Each number is 128 + 32 x the weight over the matrix's rms, rounded and kept within 0 to 255. Layers, rows and columns count from 0. Numbers have three digits each.

# down: layer 16 MLP down (transposed), 512x128, rms 0.156, rows 409-433, columns 0-127
# up: layer 16 MLP up, 512x128, rms 0.154, rows 410-433, columns 0-127
down409:121119146091171146128138096115111126111122163142094193138057155117087126150119104057107164156143162129147122131153124115120105171112119160113156163134108087102183134121190151106103160121122151131149159202105116153142119128102073102149037198129115140105126137158163117163104109083197150148138102094070155069040100086141187133065138089127092129149187134155089202141143136043164223104090
up410:137147083128199112191151062200099113135156117094160119110150076104123156135176091202166124120151084145067158112154176130129106144094048138146115084144060065116177152161114161109149114142070123136160113159105145185181117141148110116110128100147117110165156143098111178171141110181142134175106113141140151093108130154139162164164114102107084118136118136159090108141131170125147181173106
down410:097096182124135163108134140083192147179155144146112105181150122081120145110072083110079020052098132116130141147153151151080133149180123132122078159151170066152099139130114170173126150090125152165131077150100126145130169141170154134186115093169124162130107150098117132140133126101186118105141131152105113124144134087095147114082182070190100138078137160147103087142121143114120131149081
up411:178121095067128108179111138117089140183110118086090127103142140114215093153126167132069091084116143161089158110153154162149127147130103141057123099181127092156218154078126187154105101107149107210106099111148098114144138134141177179100107140110166082119116134175052113152099119086149133167113128080104082125143076073091183109156138146132102083155120173090170096120090159117154131205077
down411:089141139088156136155145095116106134174186148089103134140110104156082115115099173187174130118161116085081039109107079190172098114152193128175160221134084088183137173148146168110068173127128146165085128192115149098097188103143063130147154124210134131166131149161135136129067158095118158089128109097129120136142159153120086052133126177089205119129141193165178142139224116112129138098124
up412:087133082079104146088073111127111124124058118127107146099146113089156138118086185073064107058155167136111145139109150172125144144111144156089116188113058145123105059128114153186077132160141151132121110139148116137151198162164187118111117110142152130117091106080108092137169130111150108089100080106153128104154052093071123141087118092204143110125152112143165107180184108168140149178174
down412:139148157179150102183135144128102119152143073175134122056103144085149155131152169142083120081117107183109100187110101105096154099160091098089169107165061093111148139116147098150155136098183159113104064146149114102141067137152163144143172070111128135093075064105152135124168167065189076160108124138133114128102162096156129130152073083098125120128134121057124127135097116131128155167088
up413:120123138166112174148159139133143123161144147079207160096107118143139143129109116089146098101141146165127117106099100124125105074130154135170149110096070137166095153184116135092078077094128117130090151172155113120089113057157072075155118125099127131120072129164127082095113065132140106192086158187124122108140159094119165117125129167087101110051104162123097155111171146117179078161117
down413:119144113114122075092120136102134146086142114155102073118144090097163173145146172147096114137155110095071131140160126136141120160076067153104129177119129161132167117110160144161135095153125127135151120102127162141112182126129193068088164179122135100113190140044100149148107175174145130053210102096191093089171078148143117154079102141156119155179132135160114110147090175145129111099091
up414:132152123157137169158136067149097170057144162146154141113159121067119153134056141131168181170159131150088116131115099158169123148095178191123138129158125173198140144117118103163147097132200167123087151116147135125116141193122139143099096106103149132061071191124108057129099090064113160158092134106121169159108124127099196138115114088117101149110108173142115094122152102152132147100095
down414:174153084149144175055100102133112116142150137124104146142077119143051091163126160131114125106159160143095098104128101140118064071130117110086196160141153129096138139163166121133088134140119137103188064116132098133146185139144137149107104138131149131071181092094140157102128160145170148167144103144143153085185112118131133149145150098093148145069136057198198148133129137097146093151116
up415:136154104095180127117143128167139100116189102153096137107128068143135173127122126141204107120100155157100141110168158161105119172094079153143150131128148183181101207121128132096193160145106126106139163139153112170170130200117201116166127107066137178153190157129084096158133065106104137149137130099128108150187073152153197139067089140115136107097101137134075139109177141088108149162076
down415:126111149155121161094148143165087096090082092118163205134126149144094108175154164152112038085125093119134016156099102135147152149150134128155128139101148131105097059181149095151107131120148112161134155101088174139154144107115162146126180179174088069094073157086138132078140126162124094111194070168174101141182143096157078096139175133187159155105122143146138132182111156150185155134077
up416:121159142104086119135145181125137127156123116111168155134110133143147073128083129159094108134159103110155133126081086129114158065141163103183157110160172161128133129151167167081147085112109099113104081138204135148137144056109190135127117154107150083207167146089127134122157109142101112145128090068089132122132107094090120082158092155118128150140141103089221130165128101137109135100151
down416:121083095117097114096177127115097057198096106091071201123074067148131139158156081081121112175083156101118169157136101135124147107154069147063133128151200152145139156136175128136147144110130132131098098135063118128129129146088072154150180122162130144128083116096103083117203147107121066147107079128082150133086160078075162071158125127072129113127138146149128162149118126056159116148145
up417:120083086105134114118154147167109118127075107075152130123133155138164139162168166117066156158144149164168166100085147141099135105131143091114141019103092126150105153092112181141134154172135111160105105181120148104188192151048106114059088124145134114193114123136092111137166126087155123178177114172129153138136181115146125134084127097171140169131181130085103111089093075145179152176125
down417:113175102150132114132065169146088115132119158144197116082135102173182126090125130135168188120167085177116168183141164148096159126136169099123179125160116104121158112160163104103193111145158158139138139167168123108116086113126164082115053083101188085084089124120157101061063134125104106181112131077126190162111142086196133098126168140130082088095134128125143116057180112047116109168121
up418:086101102097090188059151144139158174141173129096149188161146121134206151088079156105130115150180086112117118105148133138124135140129110085146043111118122180173100129108125156158126170141102127152152097136155148142108141140077127126176075116117149155161127138087103137136131116142168146127147169142109163125168088143134122135150101140068090107124099135138157136109140138136135131108142
down418:085149150113128087142103126149116158123119130073128211162101115141136105127176151113139092179155161109068104084157155118118114163094137134144119143111164100131154078132171159122119162142125134155161104146090179148142113171109123133092145177165113158128117169114073076167117139127097149134182120134108118078079132130087112150100142128165118099107112132143150108135144139122138184123192
up419:131104111128127081120137100089142136126111099088152135158045163158164117099170151164111170183142119099070133155077140145090107094054155143183108054130207132141109125149141076098105062119129112139120198089103138100120131122146143148140106086118077144135094090123172093119135046110125158102127109127113140128105143173134122080127083134170130141161102150137115166133116091172132159124126
down419:101116164131131093144209117149111165126147145100120120132088100084115108144143135091153115143146151144210079120168105138103114142158069120055105179118146107111112171120121172141132162158093153110106106159162074123083068166148070156112169107145151159179105105150135142107145104152113149160127123120087159105162137096140153145141105079127205172098084114104137135167122137130138080124109
up420:115150128124187129134155132169107112157133131121112163132133158137146115126112184159156085139115134071157114103128059058141165115113210148052166112139091103145166116170153062169129136153110130127168138105115140180119125128133118186154167104127120116117130174118177150110188117109112106109114099135180144112103155144150133130120140203053160104084192088139144122109136145125129158143154
down420:065123132110137124138167113114103155117138101097143215110128115121112109137158137192116151140141107135098152149066133165142171144080115145138115090123148127144159143168125149120107067160164132124105120131097128062138141098145126127083113141093041195176132123116155162096039122117139162127142157116113136128136116128129148046170146120150170076129075170133102148123157120114100117130154
up421:114103144155149070188078190142145069160079133081132148144166199114122056134159117158100129130120133108135129150153173171145133130144133129138087109146118141180134178095147109154153126163067144128139138144172133157163147155156153129171099149108100121100154136104100128100127127107163112114089136123115155078102110117118178152126110051088137126139156128133162119193124132134193089099110
down421:137156156112120163154131111145106146082121096121107152171157106149118108117084110161108170123154141140146116164091113124168114125119124137164135121169095128150163093146107077176098123118165168161111086144155153149130098124124094126162146081135102084097101123150095113113062132122101139109186159046094171185121073119098130194151170173107105121165143110077129111171112154111114134120217
up422:127140140176079119155117117122123118073107116195143142077140161127124185111117137155105113163091107078114132135185083119123144107109150155118070146172101166153094119075117126143155123122187128134061139147147173096155111149133082107163098130142118108108111101128052110076094107185106105151120156096147137129096084159110131081102156118102120115124140126080120156103057159156057125120146
down422:131117161080150135085167164133123137136159147110102091156103149091114097141132147121089113161176138175107153101119189104159146124181079127130159112124147094097177113096119159120105141128137135111166072086136118130118006170127161152121094123117121146151161115143176083124115120117128168131131110117074138135118129120125158105139145170128130126154126155105097126140144149094131131158152
up423:100176192058116104108173142155140129184086093059132143156101156148128151159110117129115098102135118083129150101103136097105131137130130111064174096117151146109101139153105059083085111140101154111098103094102061115106157139103084200094048099181096114147118151097062138144135118055113119106145163086107119108197095101196122138087167098113122179114156150166150154154109105127130063058129
down423:110133153147057141169056131084111128152056117111144177075100104096106026065138138157150146138050044135090140142158132113089121195068114148113069109103122134071125195135116184136145139099086000107173137171163222111155109149153174094142144100075148086108134164081133193155145131141130175082178094126140195154122072096065161136154147161084178068150106175096159118100101131116143144105166
up424:167084191125090151098150136148174078132146143124102132149113204116149201175132117164130140142134161105096132125101133148114178145136141084151164134190192176161169102148148108176108142090118148150142130125151094165141140159114059062190095158173141070149094182100148156154153104109160209200141129106123124113169091150132117126103107141122155120108140132170170208116202089151155100179175
down424:176120131059115169113097060149103160119115139105161094126117114158082144112105129214123073131100145159142114199116114130144123159051121191125155176126178088185075098154131067189103089131146153114124138120125160081098181188098083164102138135104119136055140160152162134116084116140156116114133140127147100169148129149068153124076151140124143211083132131127159153137112175162098092120093
up425:135092151125105122110177143170137211087181143111070156127087135113116090108134106130149196064083127148128117194144111081102083120126089134172180203146071211172162103122156092095111095128151116161084131128136133111139186148077095159168188139165113131155152136141109135085141137163116146138108150086143161104072129072140176124095110088112156081092155069089195171108186099120136144138167
down425:142163179153105078106088140086160155154138182105126039063112134134121127125166108083086205139171125084029103095136094125153061150097096087093053051131103094126133084140142057150130103074131140086061112135151066159108167142093164148096124113130146193099124132120135163161123163183128128130127131104120178090173142144116195181127190097107170173096130147135123127114150117122177181125086
up426:143093135129122102131158175127136145119121078074191149090106186120113093204084098106189084177122108120151091113091125127176133134141156076091133125166198143148116055129082144148139094126185156147087058112145112068185138124144157157108118131147128098188131138131118149135147116146153145107129161179134097127177128149148141136185073085202097134108078066093170143155150116126141167118130
down426:126158138136177113163148117146158150168180222139213092134160101135129138106141089173159155117128067144118125114151146128095119126154098150131132151081114099105191180121134157104119084084121106154145096185123200091069104125070080101081125104081110141140109151214143117114163085116148081124098180109105114077151198155096107076141133092096114098147129136127086116158130181048137141140172
up427:132119103089089133139100123133095154159127107130094162105157118109129182103217096103170103119146164103060095117124118072158181142109082139097140130155118152114107129127136105086092100126090153121211108151162190128131134171116115140130116094122091164081103202126105119119145110151139169189117176121114193073191152132148105081101151145127087119075120166145091128152089120126119147136119
down427:084088152106078157152130196090104159143111199101110126163179174095130096122157156161185095098145105132147137144181079130160054083113158121134121126107129135138130139134135173156150146135117188124080126158110036132116168149099110140163114162133162141118110130122149105103151155165075134108106064121144115102086131151076136135146156118152151128171125152128110121109179092069164120108094
up428:082142144052197124100119126160149201112095075098110162097152167116130149150140147119155136127180112152122139165100191171134135137133119092172115212152122137158138160149098159117154135135091133148190078117187160115200145104098154148106100089184103112198163097141117187127154117185119113219180111066175173139112092178164162128139132108127112107141192118117106091156128122109161103074150
down428:123139134138093213131114179110161173085148095126170207144110118166109131079067178062117077047124211091139086112168094125122042114121138107124174122095113131147107112165172118111133142105154153112031153097126109096122174176116098143149154093138142166049153107065181161146152096080068156160104103143095173160105204157136089165101118165156116103129111114088117092166115137203084152109117
up429:120113115130185116145068130125111133119160135137123164143098096082152120074132113121088088077119084124166119131141177121170163091154116115162151127156150005094135105120081126141132107126155206129107106135119090139072150143213115052064123144166150190171093094088126163116157145085093116122098084105117180094087148095161181103148140123115138090179136121167120127091108128150126089115207
down429:129135118134161121192180121145150111054121139090069157132124133113134133163098131120099157114115077093128147106127118135120101146172146106118078113160066172140151106100055177120097122128146073126108171070159149074117023075105115140163138160131140135085123106067170102119089135153118119144187178184142126137187141088126056157138172144156075146141122101130181154111150119133145120143113
up430:133131148213136149132189092137109126139117124122157086103159141165129166131128134134099126121096158105118129132136104134128145147136185134104149165129147142142134109132121135052148107153124091127130146070085108141120113140117160120121139156129129143143089160127161120116069110145190118142112177129165148175181117149159137149117121187115089102185158144133131140168129097180080108130061
down430:110165078047117110119119147101154092149155123143102174113091112101136091121166119147156149137129116125170113144142154111159154094105102121131084083181142107103112118123132160154068143156121100138072116147142147113133186110159094139149137134129122161127165114095133127128153113144105186136144159099107145048111180134107102088156141066130162147128086095131163124075171187082143124120179
up431:135181100126159082183092103143173126124121112086095181105112025115109130157136107081134100129047123155064138155108066088071133158162092182122131133092145138167110127121088130152100114165149116119146115059168171108181182182076156111172053079134128061182122118166129122164160157180119156135202189130163125121139124119088090159103129166153130133127208083064124184137117126142123145104098
down431:155094123124095078128150080119085077092140188135084132191095120134158123153155041171132088112111126092065167127167132113211111161095120146177154118081149124108080115161137111111201144116090137130192161166113116180080145155192123130153110173136131158147152134150130090165027112125139117137130194119115071144090060122147159122131055133144142207162175148151086087134110145176152182152170
up432:127102090141108143135184152150136047230119134088096157146119080147179163135114172051139191077138147142168092075104144179135119089137121118134119136108130145195148130148087085107111073126145144129128129155144141111126118193146151151139133140119134124181151095129124141094103163151156186087157126105175142069127115175092159166161154142131077102146099132166095066135105132126156178123118
down432:117107146150128132102076082132152157079185162170144121081133167130125102106086126145114094177110127099122169151149148105109180161087143099135154136143111119104082095110145172127100241182131139125106109093134151159096160127109168139120115152100152148067102157160063136137169103160112108164107123120089182176141130122137130161143175114078186116107125085080151161138102103147156081112110
up433:129149133130178207100102114123111142127109118116116147095060146129075124098153082107078107103116139182101085151126066091121087108156109122118127114109172160161172189062122137141156097105163174115098105139152141130124158129144112141133128122074075106243144102127111102047063063158125177129146147136117156149146168072098156108102146107170134092163162112132136103130097137104078147076123
down433:159128104137151163214170094160203143174083173159093170096136135081108132141102125179147068158131128095164087243122157148179179132143091150156084123058118125145154108094046120130174093134090098094234138079122099131161177107168134099124098131142109060137056116113156119131171132134119099133099168114069161097139104142091125135181128110097124164149124122144031175182111140038111153144139